{
  "num_hidden_layers": 12,
  "hidden_size": 96,
  "num_attention_heads": 3,
  "num_key_value_heads": 1,
  "head_dim": 32,
  "intermediate_size": 256,
  "vocab_size": 8192,
  "hidden_act": "swiglu",
  "norm": "rmsnorm",
  "norm_place": "pre",
  "norm_eps": 1e-06,
  "positions": "rope",
  "rope_theta": 10000.0,
  "rope_fraction": 0.25,
  "qk_norm": false,
  "attn_scale": 0.177,
  "bias": "qkv",
  "tie_word_embeddings": true,
  "parallel_block": false,
  "init": "normal",
  "init_std_qkv": 0.0634,
  "init_std_o": 0.0,
  "init_std_up": 0.0634,
  "init_std_down": 0.0,
  "init_mimetic": 0.5,
  "optimizer": "adamw",
  "learning_rate": 0.00318,
  "lr_mult_o": 1.13,
  "beta1": 0.95,
  "beta2": 0.99,
  "lr_head": 0.0049,
  "max_grad_norm": 2.0,
  "warmup_steps": 576,
  "schedule": "wsd",
  "decay_fraction": 0.72,
  "decay_shape": "linear",
  "final_lr_fraction": 0.0,
  "batch_tokens": [8192, 16384, 24576],
  "max_seq_len": 384,
  "doc_mask": true,
  "train_tokens": 112900000,
  "max_steps": 7057,
  "dataset": "wikipedia_en"
}
Each number is 200 + 30 x the weight over the matrix's rms, rounded and kept within 0 to 999. Layers, rows and columns count from 0.

# up: layer 4 MLP up, 256x96, rms 0.175, rows 68-91, columns 0-95
# down: layer 4 MLP down (transposed), 256x96, rms 0.169, rows 68-91, columns 0-95
# gate: layer 4 MLP gate, 256x96, rms 0.191, rows 69-92, columns 0-95
up68,217,209,237,258,176,188,216,182,213,216,180,241,136,173,171,201,215,209,157,194,198,201,198,188,167,194,204,202,184,187,159,257,199,188,206,168,171,162,151,194,152,240,220,201,197,234,163,175,214,193,261,208,227,178,210,202,239,207,187,261,229,185,193,223,153,180,179,199,245,215,195,161,170,209,216,248,184,198,227,203,200,275,255,231,161,162,171,173,213,237,130,217,158,222,208,166
down68,216,168,192,176,217,167,229,153,188,233,189,220,199,198,222,225,169,191,220,235,244,231,170,214,184,166,204,200,160,218,216,208,217,208,231,210,231,183,272,206,219,246,177,159,195,182,224,182,192,253,174,209,231,199,175,206,185,194,168,137,192,245,207,169,191,221,164,230,219,181,263,218,156,257,199,204,199,226,221,177,247,181,212,218,215,218,236,229,143,179,203,240,203,200,206,177
gate69,193,168,200,190,233,188,206,165,186,226,182,178,256,206,213,174,185,195,233,199,165,242,216,205,153,238,210,223,145,233,167,243,179,149,195,188,175,197,196,221,186,210,203,151,219,153,245,202,211,200,206,158,246,219,172,210,145,241,229,201,203,219,194,174,130,227,158,216,189,186,220,193,186,193,154,247,228,212,219,166,244,203,181,244,259,197,227,127,239,215,207,185,210,187,159,142
up69,220,206,221,153,145,182,221,277,170,171,241,234,195,202,176,205,159,184,203,202,162,179,242,207,153,190,177,188,218,189,184,206,196,195,242,174,193,213,224,189,232,194,197,161,189,228,271,239,202,214,158,191,194,228,173,247,244,162,201,165,246,227,190,136,196,204,234,220,187,170,198,175,207,199,222,233,215,248,233,154,155,212,175,188,236,220,183,193,198,207,261,209,193,201,217,189
down69,151,190,218,164,213,220,213,194,205,188,266,206,226,223,227,203,211,252,218,235,258,180,200,184,164,242,230,211,196,159,198,236,175,189,220,208,207,200,197,197,229,204,222,202,239,202,210,123,157,176,191,179,258,196,205,147,185,213,186,221,153,209,256,247,146,188,165,196,195,192,135,177,186,169,202,177,233,166,166,164,207,170,245,217,204,152,205,218,163,185,186,182,197,176,154,170
gate70,175,198,191,215,170,183,173,222,209,261,304,208,188,185,225,150,223,214,203,158,133,259,186,187,165,186,220,157,176,231,173,211,185,239,156,164,208,201,257,174,211,214,218,171,204,188,218,210,152,160,158,193,112,164,184,285,153,212,191,174,176,258,225,216,135,206,145,236,211,211,198,197,135,209,182,141,202,221,216,157,189,168,202,215,213,175,212,181,183,242,170,216,151,204,195,233
up70,209,224,199,173,160,181,171,185,226,245,278,260,159,232,196,210,189,212,188,240,156,248,126,131,142,253,219,169,277,236,214,192,275,181,219,248,136,231,240,186,217,174,190,174,204,221,189,176,247,227,188,212,161,208,225,247,199,236,236,222,245,247,190,160,210,187,207,206,182,256,242,213,194,205,228,158,212,210,189,198,150,200,219,190,191,189,181,198,171,207,181,170,150,177,237,201
down70,189,218,190,180,174,104,201,177,235,212,186,195,189,231,229,150,168,277,209,173,191,143,231,189,213,258,251,233,204,216,190,153,189,228,230,266,196,155,162,195,195,177,150,169,275,175,201,277,246,190,242,201,190,249,212,193,183,193,199,200,200,204,196,198,167,162,238,182,222,214,188,240,163,178,218,194,190,158,234,177,153,194,227,178,203,206,223,179,176,176,187,230,162,204,157,205
gate71,181,251,242,227,160,152,154,214,205,179,223,228,184,184,199,190,188,187,198,216,169,218,240,229,167,206,229,170,197,255,156,176,253,152,176,224,232,153,244,236,199,165,209,255,232,257,168,194,198,202,213,193,236,207,198,220,204,211,194,222,211,223,185,205,203,138,225,198,188,198,267,211,208,221,197,155,214,160,212,263,219,237,229,187,215,141,195,140,187,239,200,229,162,175,200,202
up71,223,170,194,158,199,239,201,208,179,193,125,192,215,249,211,207,181,136,198,166,202,173,151,162,187,197,154,211,257,172,181,219,154,220,201,186,169,193,194,169,166,279,183,174,137,112,214,208,192,191,216,185,204,204,198,191,216,277,176,196,183,161,249,221,207,181,216,213,229,202,186,215,239,214,184,232,143,212,224,151,218,185,172,171,155,231,206,238,216,174,159,162,185,184,222,225
down71,201,213,227,206,173,207,196,225,159,228,172,229,193,162,214,170,180,198,182,199,181,219,252,218,181,168,209,199,226,175,189,182,236,202,203,200,197,184,245,216,191,195,198,248,225,183,220,122,200,267,202,244,212,196,200,188,193,195,142,204,208,188,179,157,192,170,207,164,216,225,253,253,181,182,217,175,227,245,170,207,235,230,199,166,233,187,162,149,205,261,200,316,231,155,199,177
gate72,174,178,272,204,187,233,216,163,212,202,197,182,175,188,222,252,184,255,218,190,178,182,181,201,212,206,99,248,203,194,214,227,212,148,239,184,184,221,232,204,247,226,240,163,171,146,168,179,188,172,161,201,249,226,199,248,171,229,188,216,157,205,190,179,222,213,208,139,196,193,251,247,194,216,179,146,211,257,244,164,184,205,188,207,187,197,163,234,147,188,206,225,204,190,186,160
up72,184,184,156,215,201,193,120,230,135,159,198,210,188,220,216,169,176,162,252,174,213,247,214,192,222,229,226,180,212,208,187,228,133,152,158,163,134,201,171,244,132,172,189,193,182,223,220,224,195,236,147,241,192,187,197,212,226,206,213,161,274,204,213,218,246,234,151,207,208,207,185,188,168,221,196,225,179,190,167,215,216,184,217,207,169,241,138,209,185,210,196,134,195,274,205,261
down72,208,172,188,220,179,195,165,250,189,207,244,175,215,222,186,226,210,211,268,238,178,318,233,154,220,199,183,219,182,189,200,193,204,129,163,185,171,193,190,176,185,177,225,195,157,153,235,211,192,220,135,195,169,214,132,212,204,235,221,138,219,186,207,206,195,224,226,203,189,204,142,146,218,175,196,184,200,191,191,246,219,220,216,267,212,236,180,219,239,217,230,237,209,227,153,252
gate73,197,167,147,216,229,151,200,166,254,161,199,230,179,179,178,177,233,187,208,217,217,203,205,231,198,206,204,217,169,264,193,160,197,186,226,157,229,227,152,131,217,226,196,233,151,187,208,200,230,167,246,236,196,184,148,201,164,201,155,235,242,168,195,226,186,215,209,199,220,284,200,184,209,205,213,227,191,135,193,193,208,203,185,177,204,198,155,156,220,193,194,230,209,207,243,224
up73,180,212,193,218,223,176,201,257,183,192,111,171,129,257,229,193,197,184,177,131,141,181,184,184,171,214,214,183,222,155,155,198,139,241,171,207,194,160,222,258,166,148,145,153,198,223,205,190,196,170,197,157,203,171,208,185,210,220,253,184,199,174,193,173,216,194,204,257,173,179,177,259,205,228,178,154,240,192,208,194,221,201,222,207,187,191,181,216,195,214,222,173,173,130,215,192
down73,152,175,219,213,197,196,146,199,213,192,216,226,180,231,239,183,244,221,239,186,183,194,220,173,234,219,199,227,261,191,208,231,250,183,209,220,223,194,218,213,198,181,212,167,248,234,217,189,211,192,238,263,188,180,203,268,215,175,188,202,217,253,165,225,163,140,188,212,192,167,250,260,237,154,151,213,184,243,166,119,161,232,212,250,172,223,208,236,213,235,187,236,181,210,169,187
gate74,179,229,171,202,214,213,191,208,227,206,176,206,227,233,164,164,172,210,212,242,215,223,185,189,206,187,176,213,224,156,217,261,170,197,192,237,212,214,238,231,236,202,199,219,211,193,194,230,170,183,219,219,197,178,183,184,167,250,213,214,231,214,186,191,196,232,188,198,163,174,225,238,250,213,174,199,226,182,213,254,204,246,206,182,218,206,205,203,246,128,150,209,206,199,180,233
up74,166,238,214,192,126,144,193,195,174,206,217,210,223,188,204,216,213,195,173,227,163,180,222,136,204,178,181,228,191,211,242,184,189,219,213,190,176,202,149,183,207,214,227,211,206,208,192,201,186,183,198,187,212,180,226,209,199,208,147,225,179,226,239,226,137,163,202,176,194,234,218,142,205,209,160,237,214,199,207,165,194,169,203,253,155,209,251,156,176,198,184,200,179,220,231,199
down74,171,181,192,227,206,218,169,219,213,208,220,163,203,219,161,146,184,217,177,170,199,198,207,182,222,198,179,153,220,165,189,196,199,163,214,220,214,213,291,212,183,179,165,181,173,184,202,177,216,225,209,191,190,201,196,187,222,195,226,174,200,223,171,184,236,238,184,203,145,195,235,237,162,209,205,222,187,185,178,222,251,269,159,187,233,191,183,166,186,230,184,252,220,225,227,231
gate75,155,165,153,227,207,236,194,167,181,172,221,193,147,174,223,207,134,223,201,215,208,217,195,215,192,226,158,236,200,215,213,163,234,258,215,207,243,201,192,194,167,132,273,174,136,110,207,220,218,222,121,274,206,153,173,198,209,204,183,202,248,229,153,217,173,192,224,228,186,221,205,223,232,212,199,208,222,178,200,205,230,269,188,205,199,199,170,218,157,185,195,211,193,173,201,239
up75,276,210,207,174,193,186,182,168,180,175,245,178,190,218,195,190,233,238,202,240,215,225,204,189,241,256,199,173,188,182,244,192,190,157,150,203,217,198,222,192,199,281,232,202,249,230,201,258,230,111,207,121,242,173,225,178,247,225,161,217,159,205,262,205,203,131,166,187,224,227,208,175,203,193,177,214,176,189,172,209,161,218,213,171,172,163,176,165,134,236,242,190,242,225,185,197
down75,201,264,171,130,248,174,196,186,180,222,192,201,229,210,211,134,186,180,168,194,237,196,202,160,179,239,165,224,196,248,169,191,186,194,265,231,224,205,198,239,181,219,210,211,194,197,205,212,182,204,198,225,181,183,163,197,176,223,173,227,186,126,242,180,180,148,267,211,182,198,206,144,221,252,203,208,170,198,198,212,218,236,270,153,277,156,154,215,224,203,200,239,218,249,204,152
gate76,169,192,223,217,209,267,183,195,159,185,149,179,248,160,222,217,220,186,218,156,181,215,199,237,200,245,184,147,182,221,222,176,157,212,231,182,203,266,190,179,155,195,220,206,216,164,183,223,257,177,187,211,188,202,217,179,126,196,211,226,175,218,199,167,188,203,196,174,220,190,244,230,186,246,202,223,219,253,193,219,225,186,189,123,227,220,258,103,213,203,167,191,217,201,159,184
up76,219,200,173,266,232,271,211,232,165,183,222,185,215,147,196,197,228,198,233,205,190,226,233,203,217,198,202,222,207,197,176,195,213,231,198,189,219,198,197,243,242,186,252,164,158,229,180,212,184,167,237,207,202,178,228,214,238,212,226,157,180,198,215,188,287,186,251,158,205,210,203,172,186,154,203,184,236,209,285,202,208,166,139,154,222,200,226,206,213,182,159,174,203,199,184,189
down76,187,145,207,188,194,175,196,245,273,202,223,170,205,179,261,163,247,213,219,237,216,165,215,192,172,201,185,227,188,173,204,174,181,172,236,210,250,144,223,181,207,199,230,194,154,198,172,185,167,185,256,158,191,247,153,165,209,156,201,191,213,204,205,174,217,169,249,224,120,193,228,181,238,174,258,222,190,199,243,216,181,207,200,191,221,192,248,201,205,191,155,189,217,217,135,163
gate77,177,249,224,170,259,177,206,229,241,254,200,193,231,176,159,220,224,189,193,164,198,183,192,222,181,209,204,191,180,241,226,228,160,203,268,198,202,222,193,186,190,210,188,228,188,123,225,204,176,267,229,198,223,203,194,243,183,189,189,186,184,142,244,234,209,206,186,264,172,212,218,170,209,153,193,222,195,223,218,199,180,246,268,192,253,235,228,249,169,215,209,213,184,205,208,172
up77,170,210,226,148,186,138,169,237,209,197,193,246,134,159,236,222,210,199,189,205,221,170,210,232,195,217,207,186,214,222,195,192,152,184,206,211,189,247,187,179,189,157,257,159,206,165,150,173,236,211,176,227,218,188,243,228,175,203,230,228,187,198,214,237,216,185,194,220,224,158,215,218,162,254,175,223,201,196,172,174,239,216,173,125,143,202,172,162,234,216,211,205,244,197,201,210
down77,189,220,221,201,233,168,147,184,233,236,196,199,220,242,175,189,211,182,195,160,217,228,210,185,192,209,238,192,168,153,230,191,170,253,189,171,202,213,171,131,233,235,148,185,283,206,201,180,244,143,156,119,193,225,190,187,191,212,216,185,215,197,218,222,233,234,230,213,201,261,191,178,201,123,195,197,184,254,190,162,164,230,223,212,213,176,177,224,214,201,217,201,161,218,192,195
gate78,190,218,192,165,228,221,243,177,197,184,200,159,156,196,184,225,263,155,162,182,190,198,212,243,178,212,218,262,177,221,212,171,210,205,213,153,263,324,230,225,151,212,168,176,184,117,235,171,160,240,205,264,227,237,198,216,206,186,210,232,179,159,206,221,207,197,180,201,217,157,200,185,175,201,228,193,146,233,201,199,216,259,224,224,198,200,221,165,193,198,179,219,251,190,205,176
up78,225,256,248,221,225,280,194,210,181,230,204,209,207,216,231,174,209,219,232,137,197,228,183,173,182,178,222,166,214,190,215,219,247,244,195,162,227,173,190,187,250,210,197,204,204,203,187,178,184,169,193,180,187,242,169,214,303,125,260,215,165,243,207,203,231,159,148,218,176,242,228,158,209,179,186,158,216,204,235,224,158,179,191,265,122,190,201,193,189,165,229,211,167,197,208,179
down78,188,149,238,229,187,210,223,218,158,193,200,208,181,226,191,194,264,213,190,194,200,154,190,152,208,226,188,228,185,225,204,176,222,150,168,235,195,296,221,249,203,219,196,211,157,156,157,149,211,234,187,263,257,215,202,219,180,130,211,221,217,197,192,196,232,171,263,198,192,181,201,253,172,261,209,206,213,194,175,167,221,148,211,180,269,171,235,213,223,216,233,252,210,182,209,154
gate79,227,139,168,167,220,215,153,184,192,151,205,201,178,244,180,221,184,221,249,179,228,145,182,180,205,161,150,179,177,200,219,158,170,195,211,141,245,227,206,168,192,205,202,153,203,218,182,186,260,232,97,242,174,160,148,212,166,227,234,232,246,178,212,161,221,190,208,212,206,172,227,231,161,149,235,178,259,201,243,197,221,275,168,190,185,211,194,200,214,192,243,228,220,199,186,203
up79,200,208,170,252,218,189,165,182,202,180,187,173,218,247,198,222,258,229,193,208,177,186,186,210,173,192,208,237,202,230,203,219,211,233,204,284,186,228,242,220,165,234,155,180,221,183,201,171,176,253,149,166,247,203,175,164,147,219,263,240,223,237,173,240,201,224,245,188,207,188,220,262,192,246,258,197,198,160,259,233,162,213,163,215,240,133,187,175,222,153,194,202,220,188,172,215
down79,206,151,162,194,181,224,219,163,198,151,175,179,234,250,246,220,193,266,207,208,204,166,170,195,163,219,235,237,194,232,221,224,235,192,158,147,227,188,179,155,206,206,209,220,210,181,199,221,199,160,168,223,166,221,165,160,184,192,174,237,238,162,155,227,201,214,218,166,215,157,217,205,187,191,163,248,112,184,170,224,206,167,170,212,209,169,192,213,183,149,221,95,194,175,178,177
gate80,176,189,186,204,188,190,169,175,154,178,203,178,164,241,176,204,152,165,235,154,152,240,265,244,205,204,212,201,219,198,220,211,229,249,176,198,233,202,210,199,187,164,201,196,178,217,203,236,202,159,162,234,218,171,144,185,228,198,191,178,221,263,254,185,243,158,173,157,213,175,207,229,166,201,187,178,207,221,180,224,214,218,104,181,185,201,200,188,214,205,129,171,207,174,227,186
up80,229,206,216,170,168,182,205,250,208,244,190,173,232,197,178,213,250,186,156,202,228,164,211,208,217,192,192,179,212,222,203,207,252,119,220,216,172,209,205,241,182,235,176,186,198,197,198,133,238,226,225,246,180,192,240,157,219,193,211,216,255,229,174,197,172,237,196,223,206,220,212,165,229,222,198,249,206,169,210,204,191,213,235,226,223,251,212,229,200,235,209,238,230,227,221,255
down80,233,173,217,211,209,214,204,185,139,199,164,216,203,208,192,218,139,217,219,195,199,206,225,214,195,186,222,181,176,227,155,213,205,244,223,184,217,216,250,187,212,226,202,154,217,165,229,251,201,178,231,187,234,190,210,237,234,196,195,176,176,191,238,208,164,208,205,222,206,183,289,227,147,210,183,199,230,200,229,191,250,201,185,236,201,192,210,216,204,221,194,277,183,218,209,203
gate81,196,218,166,187,177,238,196,222,225,169,186,216,214,165,198,198,204,215,221,170,222,287,234,224,267,239,177,183,172,248,187,203,160,187,227,175,249,185,205,183,194,204,203,198,163,132,198,226,199,216,214,218,149,229,187,199,136,170,185,153,212,252,137,157,209,166,177,212,164,188,174,196,263,219,165,199,202,247,232,206,222,167,170,227,223,164,231,173,217,184,234,191,198,250,157,225
up81,141,192,189,221,133,200,251,195,181,258,204,180,167,208,185,206,170,200,236,178,216,234,151,222,189,139,205,235,218,178,171,228,208,290,217,185,223,186,228,233,184,194,216,200,201,186,223,201,176,170,179,182,189,142,260,200,241,230,183,187,157,229,247,212,170,191,136,206,185,211,194,202,179,136,237,171,237,177,192,213,221,237,220,199,205,180,189,194,160,228,203,190,164,192,197,192
down81,157,195,224,171,181,194,178,198,211,174,203,180,147,237,115,130,202,210,190,178,229,185,188,177,175,183,209,204,219,212,163,235,181,202,203,190,220,214,171,184,243,205,191,233,217,213,228,160,192,220,205,255,204,201,192,223,217,226,231,188,222,179,189,204,182,181,185,217,167,182,302,247,144,180,227,185,196,249,216,165,196,193,168,256,146,180,147,152,198,232,168,217,205,220,191,184
gate82,158,171,272,209,215,248,176,200,188,253,211,179,146,213,201,177,278,231,176,232,168,212,188,206,188,200,218,168,196,209,157,206,146,224,171,214,242,236,257,189,170,228,219,184,185,118,185,191,222,190,222,259,186,232,203,191,222,248,227,210,212,213,208,176,147,199,190,225,193,249,222,242,175,252,220,145,252,196,204,202,155,224,196,237,229,165,196,225,154,193,145,224,166,175,197,174
up82,219,258,220,200,133,217,200,189,157,220,159,248,143,164,263,206,181,92,201,178,198,189,222,146,184,251,169,219,196,205,241,142,236,205,177,163,184,190,170,218,207,199,162,187,202,188,212,192,202,189,166,196,149,203,173,219,170,207,162,215,218,232,154,237,185,175,128,158,225,211,199,157,241,183,189,229,196,187,263,213,188,171,202,213,211,215,168,182,174,256,160,215,197,228,177,204
down82,170,194,186,227,170,206,196,225,198,128,180,218,178,151,227,179,189,171,204,179,220,187,246,180,158,176,198,216,201,202,270,248,205,204,167,212,241,242,280,226,204,241,163,205,161,171,201,121,255,189,205,172,194,260,179,188,194,231,168,220,204,163,218,156,168,229,199,238,187,150,270,204,226,182,220,196,228,186,257,165,209,178,215,178,184,237,197,156,208,237,186,166,210,211,221,201
gate83,223,211,223,219,216,201,182,191,228,186,217,199,198,184,142,174,164,216,212,235,182,168,236,222,181,198,158,185,187,203,170,228,226,190,208,230,216,165,185,229,258,210,188,167,182,192,180,146,209,225,168,180,248,154,218,224,194,203,198,152,168,149,172,178,242,181,161,204,203,154,216,264,220,152,207,199,180,202,223,179,185,166,180,182,228,174,234,166,207,216,233,225,200,199,216,171
up83,204,167,196,226,151,188,232,201,120,198,186,227,170,206,246,217,242,192,187,176,244,235,168,196,215,210,207,204,216,200,192,165,191,202,198,166,173,225,180,156,164,193,219,265,233,217,213,251,207,192,239,198,182,236,201,180,223,230,192,252,235,240,247,241,148,193,229,195,184,240,181,139,194,235,184,187,238,182,191,221,212,187,214,217,182,204,174,212,190,196,162,150,218,206,163,238
down83,203,212,192,210,207,233,194,183,229,211,194,211,204,211,239,237,205,194,173,185,156,289,260,193,209,171,231,185,206,232,200,173,223,205,220,183,200,187,198,178,148,200,212,256,178,165,221,220,231,206,184,301,202,215,172,175,207,226,231,190,208,311,216,209,167,197,200,186,202,226,194,216,202,232,187,183,172,206,176,234,209,214,177,240,202,204,187,197,186,168,182,276,176,164,193,214
gate84,245,226,212,146,219,129,167,196,187,130,218,259,207,201,222,197,218,216,211,133,171,191,172,130,218,202,214,147,183,193,198,165,213,225,188,186,213,183,266,176,257,124,177,232,247,239,199,261,214,133,200,191,183,245,176,172,155,200,180,190,217,252,163,177,209,250,121,225,207,225,200,237,187,170,149,225,200,220,192,203,235,181,235,206,219,200,221,162,181,173,224,226,181,233,215,228
up84,159,210,175,213,138,197,204,175,213,231,220,192,220,247,221,226,162,167,183,154,195,242,243,196,155,172,159,231,233,201,239,222,233,219,194,187,176,269,177,223,180,206,209,213,181,161,224,218,204,191,154,246,233,213,194,182,256,233,183,227,197,192,222,195,192,231,189,179,261,114,185,215,189,192,157,203,161,268,214,254,191,224,204,207,188,150,223,262,222,256,195,232,184,137,167,268
down84,210,194,218,148,186,143,170,177,157,174,235,195,244,169,182,225,203,186,213,192,283,193,161,144,226,249,210,240,201,241,254,215,184,213,215,189,172,194,224,207,228,148,185,216,253,194,250,206,226,133,188,205,244,228,225,191,202,174,156,201,177,194,172,183,216,246,233,213,241,164,241,218,176,211,240,259,168,193,234,172,206,198,177,163,205,263,227,229,176,233,153,259,266,185,157,182
gate85,213,209,161,190,153,225,214,213,234,190,247,217,198,156,172,185,196,166,215,222,216,200,187,289,260,235,203,190,187,213,245,195,204,217,227,165,218,175,210,225,260,187,255,218,187,197,190,169,219,236,253,259,204,207,191,186,206,173,175,162,222,242,168,166,215,187,184,189,203,215,212,217,238,185,188,195,185,232,223,244,161,186,229,205,223,156,185,208,205,198,211,282,256,203,172,156
up85,155,183,212,184,225,174,159,210,149,193,171,175,244,217,222,193,164,164,210,135,230,188,257,199,182,166,137,231,198,228,191,210,151,195,156,219,198,187,191,225,214,146,174,182,244,210,145,210,164,208,199,192,217,181,231,237,178,209,237,195,195,217,210,221,226,215,229,241,203,174,170,168,150,187,200,200,163,204,204,194,196,182,204,200,253,160,174,190,152,191,146,168,186,265,211,243
down85,222,244,144,194,230,202,196,179,237,205,139,233,202,228,195,122,279,163,221,144,199,202,216,211,180,162,179,202,230,207,227,208,184,179,159,165,190,200,218,204,208,190,253,120,219,238,184,252,189,223,211,189,155,188,209,208,139,186,178,151,195,214,192,172,234,182,214,196,160,162,239,213,231,203,177,198,166,215,202,192,205,201,211,191,205,167,173,200,181,183,200,234,142,224,189,266
gate86,194,159,226,196,205,204,196,136,143,166,258,283,158,147,198,168,204,191,178,153,145,176,236,204,157,258,202,170,228,221,200,208,201,176,190,208,263,199,198,213,185,197,185,193,186,210,174,245,195,174,194,179,209,164,197,227,155,227,262,186,270,212,190,195,167,176,225,207,198,236,230,147,178,226,222,240,253,191,244,248,204,251,167,205,271,172,150,182,219,204,140,193,250,217,181,154
up86,212,214,225,170,206,228,223,216,241,153,217,248,218,172,201,170,171,214,135,220,226,163,158,230,204,233,220,216,175,196,220,215,144,142,166,189,263,170,202,178,164,189,222,179,197,185,170,216,199,188,214,228,181,186,224,221,156,258,223,189,243,174,186,180,133,148,253,140,176,189,217,231,123,223,213,170,196,226,216,209,198,223,174,199,253,153,175,157,213,216,214,226,195,209,214,176
down86,204,137,191,210,174,168,231,175,225,132,162,235,239,155,215,201,231,252,154,215,188,214,225,143,200,203,224,204,173,207,205,216,164,175,176,227,226,212,63,162,212,230,194,201,204,197,228,176,207,175,213,166,157,188,156,225,179,206,211,229,200,193,194,175,218,177,222,239,220,240,172,167,196,240,192,232,193,184,223,168,182,258,180,205,228,217,221,209,199,232,200,199,196,200,221,208
gate87,171,214,166,163,266,162,167,203,226,198,209,164,192,201,174,185,245,173,237,160,220,200,249,238,191,176,230,169,189,248,189,183,220,206,186,269,199,200,168,233,194,190,179,225,175,192,190,162,187,269,185,193,163,227,197,167,193,183,191,234,226,200,194,240,147,125,92,180,215,206,182,190,177,214,187,186,223,234,178,243,202,208,255,197,205,155,252,242,176,237,199,229,232,243,236,224
up87,196,214,168,148,176,202,231,234,226,205,175,243,197,189,201,184,227,180,212,213,199,181,195,206,200,205,198,193,197,130,261,230,187,163,151,132,250,201,204,203,243,205,172,207,222,230,222,233,181,217,241,204,155,212,203,178,238,238,184,225,138,161,206,158,177,196,226,201,175,206,193,196,203,145,184,183,179,190,233,112,202,180,167,244,176,169,170,140,220,167,204,217,213,173,224,192
down87,161,148,232,155,205,184,242,174,169,191,202,158,222,208,213,201,225,213,215,195,192,171,227,210,192,154,220,205,235,195,195,268,230,181,179,229,200,174,156,180,214,191,219,238,163,149,131,180,220,226,175,206,193,199,168,198,203,164,179,257,161,175,222,205,142,184,167,188,184,152,181,218,223,215,196,211,175,247,157,199,190,209,200,193,181,216,259,267,261,143,237,223,247,251,152,194
gate88,132,189,145,216,156,187,238,172,236,183,233,161,162,226,205,140,269,229,218,180,177,189,170,197,156,208,202,183,171,219,191,230,188,171,259,174,209,192,198,161,208,199,229,187,215,204,145,242,209,250,203,194,188,161,211,198,188,263,176,230,180,209,189,188,170,212,182,161,254,205,247,204,199,210,222,160,197,183,229,187,203,222,238,222,165,196,212,198,201,152,184,243,232,258,206,260
up88,251,145,199,243,217,208,197,221,149,211,185,173,222,233,180,211,200,148,202,186,232,230,156,177,244,227,207,190,212,207,239,180,259,167,142,196,146,171,212,266,180,184,242,178,209,181,214,243,233,109,211,184,249,190,198,194,190,219,151,224,229,206,162,224,139,193,247,230,119,215,185,186,191,169,200,278,209,172,190,223,209,184,188,196,220,194,176,186,194,244,214,191,170,172,201,151
down88,228,143,258,159,250,263,182,171,154,205,260,207,190,161,158,241,191,182,184,174,216,277,168,181,223,253,188,194,191,203,219,172,246,194,173,207,231,167,209,228,166,205,237,183,214,226,252,177,223,189,183,209,207,184,237,241,183,132,195,205,220,244,206,185,154,215,192,217,162,190,172,225,170,187,182,226,211,225,213,224,215,192,190,221,245,227,214,202,210,196,239,319,255,156,218,222
gate89,204,199,212,193,145,200,247,214,181,191,187,196,169,121,185,168,224,219,175,218,208,180,188,197,223,159,176,193,175,295,226,135,227,218,216,168,219,221,208,181,185,110,220,182,247,247,205,255,201,162,197,201,209,235,206,246,184,231,193,227,193,191,187,233,165,184,242,255,166,108,212,229,210,251,156,178,231,192,185,172,271,215,213,189,217,148,156,203,167,170,171,199,162,204,218,210
up89,188,210,220,210,145,200,231,222,203,264,202,219,182,162,219,168,176,225,219,200,195,179,103,183,195,220,170,275,221,200,257,203,144,234,219,221,197,155,166,145,167,216,192,144,216,209,144,208,198,187,183,202,202,217,206,264,169,230,261,228,171,204,210,209,187,167,201,174,225,188,212,261,230,204,211,143,247,221,173,241,228,215,184,209,203,197,196,210,203,148,168,217,148,169,101,213
down89,195,212,213,187,194,203,198,237,233,210,210,183,217,211,158,297,178,213,200,208,223,176,163,170,202,208,209,182,201,186,182,186,235,203,276,267,217,209,195,171,231,227,176,241,134,120,214,151,228,208,236,206,186,192,208,189,244,206,202,204,153,200,208,170,258,211,186,188,245,222,128,183,209,185,206,233,196,197,174,246,205,275,214,140,277,195,220,223,233,229,227,151,171,247,226,181
gate90,171,170,188,164,183,183,235,206,216,171,169,240,177,147,239,191,241,212,199,196,189,195,163,184,162,211,159,136,225,278,179,165,178,179,255,191,213,240,222,202,210,177,195,204,221,162,196,179,126,202,202,260,158,198,223,195,201,251,184,207,188,220,209,196,181,231,216,244,182,197,207,146,211,250,156,259,161,247,239,221,222,224,228,144,261,183,220,166,187,142,214,254,190,236,222,212
up90,245,254,181,215,196,246,192,168,237,146,180,230,115,195,211,226,177,167,190,201,211,233,255,253,245,153,266,175,171,232,203,212,173,190,234,239,132,192,212,232,206,161,159,252,251,255,175,201,182,228,203,167,201,210,196,221,252,177,214,197,198,219,205,193,276,191,257,197,204,202,195,203,162,163,231,179,154,200,199,212,205,154,272,182,144,229,190,207,143,225,164,163,216,163,170,209
down90,218,209,138,206,193,212,208,211,172,182,142,219,134,230,218,185,172,167,167,204,214,250,189,241,182,185,277,174,206,178,159,223,206,211,178,178,146,217,225,196,219,160,203,220,227,276,204,236,239,213,153,185,93,183,280,251,228,208,156,168,197,153,205,167,196,222,200,151,173,190,174,191,189,157,224,192,143,203,188,155,224,221,214,204,182,232,188,152,157,172,222,216,208,167,219,212
gate91,216,162,220,177,192,151,139,197,246,174,189,228,181,219,193,214,233,190,170,234,178,202,244,175,162,159,167,184,219,214,136,191,187,151,229,224,281,156,224,138,182,193,163,203,213,202,184,213,194,166,240,186,185,171,160,199,188,190,194,207,205,237,205,199,202,196,178,197,194,208,188,166,187,184,196,222,205,286,234,166,220,215,208,176,152,185,211,164,187,231,191,201,201,228,246,182
up91,191,225,223,211,223,181,187,224,186,187,156,184,183,223,216,217,193,178,204,174,223,222,225,214,207,166,129,215,201,212,198,196,198,156,235,215,196,211,197,174,219,212,180,235,146,251,218,157,199,145,156,182,196,154,183,131,186,178,213,172,234,177,172,186,137,174,172,174,265,196,168,174,182,195,224,156,137,208,166,189,228,217,234,235,186,180,210,182,208,212,162,197,221,198,162,232
down91,214,155,216,275,181,201,174,235,185,145,212,216,203,211,163,164,207,175,181,220,181,218,131,216,240,198,238,146,191,128,259,219,190,189,199,200,137,207,240,240,191,219,199,221,155,265,175,186,200,207,210,230,188,152,202,265,229,172,211,210,225,173,225,249,198,205,218,200,199,184,192,202,208,241,171,210,150,189,192,224,238,207,223,215,260,201,193,209,172,195,205,193,213,191,168,220
gate92,214,238,193,191,201,174,183,209,185,216,210,206,185,232,176,158,169,184,183,223,158,233,161,164,215,205,231,119,209,191,218,165,215,236,214,193,208,188,227,200,176,174,213,164,146,208,193,268,150,249,200,242,175,161,200,219,215,210,226,214,229,208,250,172,176,178,201,157,215,203,195,195,219,221,140,165,245,241,255,189,219,210,116,241,175,181,241,232,170,189,210,220,158,207,212,224